Weights of a small GPT-style language model, trained from scratch on English Wikipedia.
Size: width 448, MLP 1792 GELU, vocabulary 8192.
Architecture: LayerNorm before each block, tied embeddings.
Each number is 500 + 25 x the weight over its row's rms, rounded and kept within 0 to 999. Layers, rows and columns count from 0. Numbers have three digits each. The size before them is the row's rms in percent of the matrix's.

# up: layer 3 MLP up, 1792x448, rms 0.051, rows 372-424, columns 392-447
# down: layer 3 MLP down (transposed), 1792x448, rms 0.0379, rows 372-423, columns 392-447
up372 105:545471526452514465550483482457514518511495485486504510511511490479520532527486505462502524491471452480539502541491514490474493516480518510486490478537492510472518474509
down372 099:484477467533530507503492510484501505499504468453508502537541487507507482513500428502503536514512500501478504535511460499469477506527515448511510548484482510451499503481
up373 100:452499502451478467488534491506501515529516533509511502467507478511533514476495479513510467496446506488497467521542508518502477480509459516421489475477522510529481503512
down373 101:547513485546477497508490486542486508475520517485481501515494451494482509466490475518510525489500485506529494462511496540465510512506516468476534500507533521459506568478
up374 069:518485515467504477516475489548521476489484493510492455469506502501492461524515520496493534545512494457532484480486515497490499531479523535495454460514481497541433481535
down374 082:507539491492527500525484490535478477491498508514515493531543508499503504511545492452524493524471497456533533499507506489469476509488521503480507513474459495512480551501
up375 087:525488540476542493481525519513524513513530515532521539471536504527480505501535468553460502514493491504510450494467541518492495509500480503468460509512530532498495535553
down375 087:550487545473486449475537472511500476469534506486500537478532499499501485533525481542523502496488484474484469502491490526483503485479473497517483512478505518514479489528
up376 098:478520483454524464547541472495492520445556515524493492483492510548497507530490506518515548519495486515514511512519525535532538457526466438503460485508501494481465489531
down376 082:479482480494490515483445491495498496507502494544442497540488497513509478538483505508525486512498534499512498501443475507485526520492502480497496535540498459523487495525
up377 097:450463513464487473501519492454550494472485502505476494480517550515518490518500518449491489500542428499492500501528519508448547430491476474527540493498498451525461488524
down377 081:530527520479515504487487508502491517462488444498530433514475456525501520526446480487515502483525506513489515446540524524533496510504514517504473481505483477528496482483
up378 120:492433505498493458521489519593513499457469523479455501499557527440529511482499473486493509505496485499499509519512502465442498554508456551457443499550567474494497532504
down378 119:447480493487544477506552483529481500538505536505499520481464523555492528506429516493501471476481498492516497517537487470512512496498448510468489538502492499480508505474
up379 087:548446525500487501499507486465505464497487506502483505534502453518468509501519470554459486480515494501513491519495470480514522488486534477522547485495487489543502520564
down379 100:439518503497487504534503502502504519473501517475483496499515502472526513459515476446535488474458523480506505479505513515482476533464515502451449515456516535490481498486
up380 079:491466538465500472471511494503514530502510492496502478509503485457551520480496522524454541495532497500524458488550501467526495558552444518541490519518497519458477547511
down380 067:471487530489479469460495505511535500540501523480489484493489529534516495521498468511474563482473515500499446546552464481518473517490458505534498508488486539483450520504
up381 119:474443542463477465514484511499513493492489497519488529511533472466526504533437484471518501499512539524463498504496503500521523498470526499497484516561512524517461498533
down381 117:524524539526500531483494524484484494537451479563483462492476504491495503508542521483488525492504519479487505470450510495542519478536484540542474482552476500509496492506
up382 092:514459523445480482532521501551546487506516497508480452460504463492495501517527494546482481511485488500479464543471542491499530511504477512495475513529522524501475538537
down382 080:528479485492478495499538485524525472495512521484480518450549501502519517495509494536508482516518475489490463538519498532494507499510455483540454550517506501450467521525
up383 118:461512515486422475520489483497483515474515502515527442492500506436496442512521503434506532518474532510500489501523570533487551489498483503494453505475486515517494531523
down383 118:482512506465476470488496479475495490481516527524501566536482496442506448545506457479508495494535463522468466514500485465480511541453491441514487518456483512563437495550
up384 098:492520548463513507539485505477531509452552555463495468464498475493473516495502509492455527467489532527529479527487577501520493457474511528516494496506508522436521523511
down384 096:515522488488521540493497525474531507535468479512508486479507497473468478526476475519494543493518507496525476454508497533529503495510485528505501510531495479507471499479
up385 094:482490499483512461496507509507484497475548504497495529493509506471521484519542516475531498520465500502500517473527520559489511522493485515500540535481508510493494494533
down385 092:522488487494459481500466502516451480473482485523517507538503515514508491484507466442504559481477516519492503513464508530516537522515500486550508522500523483501539494496
up386 125:478513511458495457521515492497489528491507518469474491496551508494538506499515510487487500538511476495484492521516507499518525439470486501482500548486486528518476505536
down386 131:448520500493521504522480507504491502509477504481485488468473512467510502482532557505496505503515509436510499524503469466495464450530501470501508492510506515502473498497
up387 105:508452526471491517504534504510505523441514516481510488499533512451509528518534540443501537540478468484527499485525520503515516479513425497496471492499502521518499495494
down387 110:512516513506515531540482508433520508463551448521458487557505482517492490549486496464511521546539507478551516477479498500481492498491493466508505532516470484508507505492
up388 087:531457552457502513533544522521504483526507527490415516487499466465523534517481506523549481514486506487520498532474488479473551491487477527484499509510512483496494501520
down388 089:517479509458477450514511505498499495520477524496480526477522451507502486513507499503505471495489498503519491511522516510469542460497466566489502481493514521504535501553
up389 100:536495498514467491534509485497493513535528522497453493494536521448511529520537457508476530531459477526507466523493491522485495514512456529527529526428530466483455512529
down389 089:527512490515481501467511535514509465515517501466550499568491482472497505467496447500535494476487481527535489474491464497492544484517538465476468520505530463543533504488
up390 093:529471526450502447488471517517510497516509548474514552444525509463560501489496473522507505531487483473483498524488526502487501520509472501515499504498553490489474525565
down390 071:512487527519468461451504518493502525470493514474506506435518503469526512518519463499478508523471470436476470503502528493495537486479464482493488495473533483460494518544
up391 085:555487527469532507504505494498529477477534513510487517450545496499519552513492481527501490551487486474466462514501510538502510503502448537524466488509507513482496491542
down391 062:555480499478507484485474485502527462529524522475515509458574519492511522519482496514530474547501505504500424521518518505493496493488430496545493509487505502487487497529
up392 105:514481496490543460500557517512470498483540499509523501533478507526466497494507484561477514487479500461475485510499578467499519492548482469537514478518480525532467529517
down392 090:506507465465467475503476438472512511501511488504498495455538487477505461561516528496451492517546506503479494482551460482490528518519501502502498504478513506542503526493
up393 097:494464541470486476535538528539528482504541523489471535505545469492541511507537482500492520507501500478499468518518529549484538480494478494502531509504520463497505501542
down393 085:553503493489456483511541489543541460501462503462541532470542518517495506536510510535514502504439494512489519528516502510493512503502468523510504502501549462506508483511
up394 098:508503521454511485489485475544519527498526530455544492484509471445540500513529491475526557503476501502510471479474501523470489480480507526471468478487520479511468476481
down394 109:467455486449475514492506462526517468498489482515531519510484492491489495486538501490558509498490519497495448494470520550483528445504474533479490487502497486495477500477
up395 109:497507500463550519518511524472493510511520498501506523469508506459476484520475518482498521461484440478470496477513515460532512504531453451490478546521502536499503498512
down395 096:489517464484487512519466516490502492524472463502514465499517509456544511498494483476476487463483487489490504542477519541539482521508489496448535524517553542489472469508
up396 117:493447485456489479538514507501535535510510464529525461493494479498502514491475501509464454517500504499461474551501540526504506502496493527500443480491499480517495489500
down396 117:481479520527507511507515499518511500505504452487544562497527448462502464492498469522511463506453493480531520470522529532497489522482514471491459522495462519487503493485
up397 093:505465506447505513551494506494530506552523507487484498483510494474515510478483480507492472495448500473498456476503530496530542523526468490468553505506525484484505514508
down397 106:498486494476498466534489479483521497507502540497497489475552564484453531533489478518482506509494475490497443510516508516485500461518477496499487504516532487498531498530
up398 098:514524504481490501552498482534530417515445537493485520494507480478464533518467496541522481523521533492485507516455545479531515494502490476501540507488536517492503556491
down398 082:560509482522482495486494519509492537501481498485495479508518487481498493530442499541490515467528499487499474437513470473514512464527474483531511498527496501476530479500
up399 085:556470490523507450548514498533502446526490541514470541549525482491517496479527555533473522489520490558489495504513519493500491479526484526531534502513508487509551562513
down399 089:501476506501515557496534519485505541479519488480456477474465495461456485507481475478524499535492488483501467483488481498534478527489528486525459508447481509470499483495
up400 092:467511501511501468489507512518485530530483490515507462516511485487506439492500506502500533488543498499485470532531520511541500520479476506494476560465509527466516478483
down400 107:517521515493543499519502518523462512459492499480518506532468507497522528467467510475466500497494472501468501497552505530477525488464521506463537476474569528515477517546
up401 115:481539493477534486509526491512461522488498516470433534483536528470520501512482512488479495507474528524466482498504520475490513499474489494485507448507465509485539499508
down401 133:447472472483522513538511487487463510533491465507450519514477431493519522498492530509517512510469494479527492511467548511518539473501545494534509490504478503509510518550
up402 098:498509509490525486478481487455491500505540535475505574502515471482479468472480495488508526502520434513489483513499519530502477519504484534465501537504456517512534489476
down402 080:518482512510497480497491528488515500527523452455500511512520492475499510509506494512519520508468495477521486482500494439491487510491470474506520533491485518535498511485
up403 084:520461513474493494559501495519500474537536520523501485520531494524525525556530528520490498481527482525493523497450508489516492498522477552519495453509535479511482534473
down403 091:485527481489511493503481510496518505473478526526488509475485519492498479471449480463565499486494497500530469462546513488499473495500447409517469518497486512512535456539
up404 090:507483501449496535527498507493526529529549536503503499463539489477555486485490491474530488545494504529513475515505541510532543466490497506493486483525518526485476504509
down404 102:468491495469476498508486523488541502505488503506530455485568479462475506509527458510517473521514495508538472540518514488499504483489464518515444500515469474500485521475
up405 084:537514489431461493540485502527504499522504511492528480462532491472525546513528487483473481517465495468473457537508530533474527514494482501511497504503510502491473554534
down405 075:513479511464521530513460495512505448516505484515490493476481497486516523518497499524442522519466484468458488510495463527508493499517479503493484515507520485490466519498
up406 106:509489532513495510485525512443476487519511548535423466503487498514540526468482492496515476535458527484490507544537546560539512520505493552496500513553508475508476500511
down406 095:529514523521494495499468491481454492488441465500469517550500476539469536453522452466512537498517472502489498520516520512492497474494529470506523527523550515544523534485
up407 088:536464477486477513538491504544473485494482552480529474500517520490513569464514487469512491536438464474518483464490532509441530460519428536491558480509525511535474524504
down407 104:473531489509481479518498510510471470514457485464470535478485465503509468473531500519512472502468514474541510494511498508548458527517512527477468538552497465462494517504
up408 065:473479524490527489514506496479520528529526499493450497517487466497488491520500505540466497471539522522493488498538514476527498529505483519479501512466509505470557465461
down408 080:522524515493458507524524497493438477498482509481550498539516480498534491476515462453533486487509479469529533524476527515474525488546519554526524507492512520512496493507
up409 097:535495506487456523546500501458495484505477506502517492498494473409534506459486505543504511538507465495489486508512524502505503498475499491532506522516482489488539517503
down409 106:505490508524472494551552490475502517497508497474492535534470487536528526509500497506510537462505535492526477516548477515505483481467533469471469457455523516488492505487
up410 098:480443533471502447485564498521501491496551529456509516469534483507541512489485489457549474496493530516521509523536494484511509502489473522482456510542534484494510490504
down410 109:507508485521465518459482511505530483530514495483519503460440520497531512508468471518506549479469520484509497513509496531478491498468542489488495493491555512507478510494
up411 098:539457521472460541483486491525476538498488486493496509476535476510489476503518519502511473521472493519499485494519532490506545522543466501513519488502551515544486492544
down411 111:494524511513536478551455496517499501513513493493511487508501509509528545503427530492504565489527520480518469501461498489500473502509493539485498536467477497523505483461
up412 106:541510516490397504517565453509484475505473504506489490520510464498509496471528496524497490526514483510474497528517538490527572506492491501454468500486484526489474524556
down412 100:488519565496542578485499501505489467505469501497473472529504496488424498517507572493464463470514541513511496503523507491491515473495501570472458497485492514544482493549
up413 115:540494478496483465525569495465487474503494499488515495489513478506513520449514498497486520509502524488483511509541525476504516473478461502467509541485494520489546499480
down413 107:471519494507530502509538487505512452506498508457456469505510540525474486466494542473504499518500511500501519512512503485461492489461491498459472535436509519472525507519
up414 097:513536529484498455507478533468515499524453533484475532490538484482536512497523497516475475519517503488538499541559495529504543445495507551533533479433522467488501539566
down414 102:511466447515450483535500484502489520498478443487547480466513511517516516501493492512515486515483526534514517503472458478531489503469523539504516488476482487432517465471
up415 108:491451510471558502471497489532498501507485510483436523495522506527520528488503551467507521516482503497497501486512494487496501491481498537501499536530507500466502468455
down415 103:498510491475458540530489495495487500471476493479503497520536471502501463474510524469511511489494438525498494468488452515503523518486511467475509520499480512521535480516
up416 095:515504542476511485513492482520501484530526515468490468490518470497542498484532490520497480528525520493505468507505521511495478492502485518512509477476531454517497556536
down416 083:539494491489487471511522530505471516533551503503481521512541483482527489519495485507520538466488503485510471510482493490516473538504434510525464501492476485480481508498
up417 101:511487522497476496520494501515462516530538508497505499442536527510512499557487541545457472494488510509510473493481505462525533493488474487525502481458542518520512476530
down417 083:495495483537510514527513515519467481530481471488478513454478525539470501476505486503547472458490548518510502533484454492523523497462504454516488520476460471512483507508
up418 098:475524501472490528463551538527479527502510519512497468485497531461535500463468534503501468503510532521443490519479555472483505531513478487468456521508523489525537490497
down418 089:529522486528529492500515508503484494473485528494536480511544451507526516501499474481528480514490500486493501520450496465494478503500526547534488503507463496515544511516
up419 109:494500560465500518469530495427544488473492520498498537493492466470552477516519520524485477487527509464437461563493527495502505493463525512519506483505478461478508515497
down419 100:560496529522530558479503484507485518514552444515491475525506479521510490545529484548500527471505458487527493482531521518504499535493494495508511505580498522484522546506
up420 101:471524479520473521489465515475500505504521544537463505494498506490494502489527511538467485503486484471476462533531507510519515479473489494508487500535471475514529460530
down420 092:543481501523468486519533536545496489538479428541545450502434480488543511501519420516521452509482483509537494487457507526508486516484496455501511503506453537489502504460
up421 100:482525514429537548524499522446469532552489539516426529526533507492523476497476522457472511546520506480479443520519511506520453519482483508520467490525513552495559459526
down421 094:502483512499493500541521518518498507465485493490498489513516484522491498553520511491501465502500498496520474516480505546499474455543518534482534443497501498484492510507
up422 072:518496525499513501506495513528492482493522542502533479439505525493510479522472496526527465523467452457499488496479491541500505496489510471493502502491473506514449493540
down422 091:495557511491485567542484509509446480476525491511499491518498534496526472498521503442511484512486526514507529498462520513518490486500533470494513550507484483466492478514
up423 084:519521506440500487485535447463481470533537508484500523484460469516542472502532494499492505495516491510488516495502491528495526469481533495516520524500492489511511514516
down423 077:467502489515489488507501481502488483468503518491486455487515484519526524478488478473529480489529512496456466508493537498486500519554499462461507510507448534518488475435
up424 079:498525505447485469536507506540509504521526564437518513452544461487519501489481539527499522512481467469520436529482547488506489484499489521464507519531528541513514494527